From a checkpoint of a small transformer trained on Wikipedia.
Size: 9 layers, width 320, 10 heads of 32, MLP 1280 GELU, vocabulary 8192, 14M parameters.
Architecture: LayerNorm before each block, learned positions.
Each number is 500 + 25 x the weight over its row's rms, rounded and kept within 0 to 999. Layers, rows and columns count from 0. Numbers have three digits each. The size before them is the row's rms in percent of the matrix's.

# layer 2 MLP down (transposed), 1280x320, rms 0.0354, rows 243-251, columns 160-319
095:513466527513499487510451509499480528521489507464514504504508523507488499492492542515533501497525471463494517468494503505486530516467496563538504521539503502484495448534506509528519529522479456475517541457520434596520535518498520519502521507502487509474489499535466528519501491524501514461483470512513515502511524494483557483482472531454497517500527488486461476527559490485439491530485482523504512490489492522513474492485523481560515526484508531488485536472533505498500465531491534
091:492484528544494501516512499486490528508472554505473500498520479519524505482517524543500522511455519465522473538483442533505508507496497450487501507492493508497485531508502499479468495529499490506468479483460516548506515494487489486508477481527535525479525479496488479497505516513532522508527442513483541508482465499523452494497522485538514490474504480484470468524497525502479485518530441473459492505531475517529504510505461524543456511501485478494477493522542512513452477566540543
087:540551542513506506477504459526471497516518504473505473491440497503516461509549511504474490465486501490517476497513542503502509482488555546501513514494479492502503500484462475533525490512498482558495513481466520476526525464464515561489478498487489532539493519523507534491506501484490475507497487506483526437500519498520517507522526474496483514501497543478457523545466509490506485478486487523501503475520518498508510499523499501501518502508468495484462500502496460479476507510491565
113:500534459520515509483494446504528470519465448515515491511511483467511518563476459480430470478482496500511506494493518509518534483483511569515546533497505531512495487521511499473488517492513459496490508515526491499480537449494532463495492505531489525466510468520482514536471534545519519499502457481520493477483519509492504481479483495473485463481509466454541542472514486488492507526538509497491536470518526517467495485496497511516501480515556530536446510517485464474462508479494554
105:506524505506498512476506504483501529513455530488495483461471524476475512515472486497468497520460471510489454491508486518484499537548550519569484529516487499538465522505484490472511518507527511473487528544477522499531524465497494442496491491484466480518515500531452517480492507489481473521515491546440545515513509477555502491526522533509546498506535527529489520522526494490489489517517511484538526481533512455492471477482499502471527510484484480494512519482485498458513456473507524
122:536495487476495485519484508478500539548480489553539513461517534499492528515546505500560526513491515519486515461505543503489542506468489514488539481507526530461538479469493473510522508500509494523526510507501449510499469517490492490505520524491500503513492509469473510495498532499488500495465480534505517491530506494477520494474494505534536534468532502493485497492496462498462509485492472545517492480462489530505522485488500479487496480504481479522440526516470503524524480492480464
159:485502501498517479491463471507456520502547469529498491475459504497512501531468495524494488515490557479485492452542522521461512531533491522530500462471494474488527436478492508451481470519473497517512534511471504505496497527509446522517486526500500507503492477516493527494509520434487547494480534534470497522541525492490497484485494512508551517512472504484504503508509505514508488522508494485521516486465467455498516472479501504463498498481526504491518470465444510514506501490528504
125:562499504461463466515531493545485479535493506546471487506456507512520514524527501521553450487489476511510474459486500490474481461505509499530464513549507503536504498508484553526504490500465448513482486520537496484527493478474491461485522479544514553513505517548503515489480520485473513513489503457506461479530491477505535461533465485517480495534509467519488492513484524488506493536508513530477500511525503527500498516466517481507539513509467517543524480527554443496499485478507535
087:515497544515488483518504456531531529493512537558536508481485488493524491531454512512511501446491508493477515506500461500503452493484492458549516482478467509493508448536518521507500477495468495509486539501516493506508501525482523523508497485481513497525528501489525539507520509487488515495489465536508489496455517497482475508485487534525523503505519507488476502481501571512446545488508462494532525454530472512466537492526471509489478479555458460462497520491514495520477496467507490
# layer 2 MLP up, 1280x320, rms 0.051, rows 244-251, columns 160-319
102:506488516462498518483495528485505499540513489476489533517508460511469499467463521497499491484441490481502500485502502513507490470486481495521482506506501465494487510527500551516508458503523464490493493495576505494464499493472550500510464483466519523477510445484497522510506468486470491488554504485527495524469553509504488505511479474499488512540548502477532493477518440531502528547479477493459498488544479537512547529476460474489475497499515517498544473513511472529502507534513508
083:505448503495548534502512500501514531503545483535501465527497509495487501484457523525519497506484545476519513489492512510442493554468474497482492489515477465488515473486495472470442495496521536553512497471534496511505489527506516526489470503506517493480490486559471524486514467483518544499509464516521486537535507505467562502534497544498473485472530498521490497516487488538510482503519511463526500502506450450488516531492504465531481501531493466528516513530486489472519533484562500
107:507521524481501509489502500505526513493497461502480564478478473511464452435518524514549445524467500473522488485474499513483517479513462524493496507537486480488499473526517521473466504452516501504507449497516552542505499509536479531504505506493520485443500455480464489478529482504505537473532496509448500494493504489505512495507466524547478541477524507494512550481462477499538492521515475520510490475484537534478523489534511495511479483541519511562535482520461510496507505535503493
112:482486524495493503560492505510483479479469524526523499485495471527430491480516479505509422512524464479519477458482479524515488497516486529519503513476528515469480497514515526497507514476567512528481468533550542446501539498524476527506469520501494498496508530488511498518517484523534518534487442493560494553486486515560504518550511524468423475472500489468494482445454469439508485499483463523446476533517503508503541544484508500538519515491519458516505531491504498494506483490489498
118:478489529493470525515470456473521543502559451515487510520506520474493481421475542511506494480521554489524488485439469503524563504512484538523497514495480509489514495530481513510511530503526488499520487466505507473505530509570514501489497496509492515507506532487507484477524511506492531506472505464497527496452466502486543480445468506502496523543500500479512503500435439445507493476485475513516511485490480498555480526519507476506517460505488470508498510519519504502478444533494471
102:524516546469522466521497484516509511494512500512500470479522509453462476468467526509443474511468568510525500478443486489493455529483467509526484501492504456490512494481507507497495452497490495504478477512530536498483521475548477501497489523515527467492496509503489470467542514488480509454518508481494425497504521498531493526512465488459482504489497550522528517511482454478536521481518483539496508511505441470516517497532512444520478514491522506513520489541523529567533486528509495
117:490538522509499501486492500451512515503530501480483512464497500511489488424469522510489421494537513506550492495437497483490558486502518576508490509471541492471482499512517504483508479480505524504497456503534525465501457490575473547502504509507479487451479527504522473497542472490528553522463472511457505511478515522522481507450457545533481507514494495524490522472490465472513488549530483553507479479468555506533515518505530498510484471525549499485508496479454476485449489441487471
097:567490501497516471468511432496530506492530509490495452503462510537451503467482492483505481523489518479500501474508502532476505504532490499518483495475504486480513483458527511513512476507524531485485506490504531530513498482541535498478480485505490527501485520498519512489513510505498571490496474548483478531476445494500523500496491517560511446549522536457464486488498477473481491514509523509500578533503486523493486471510475478515473474527492483542462518547498466507506535493510492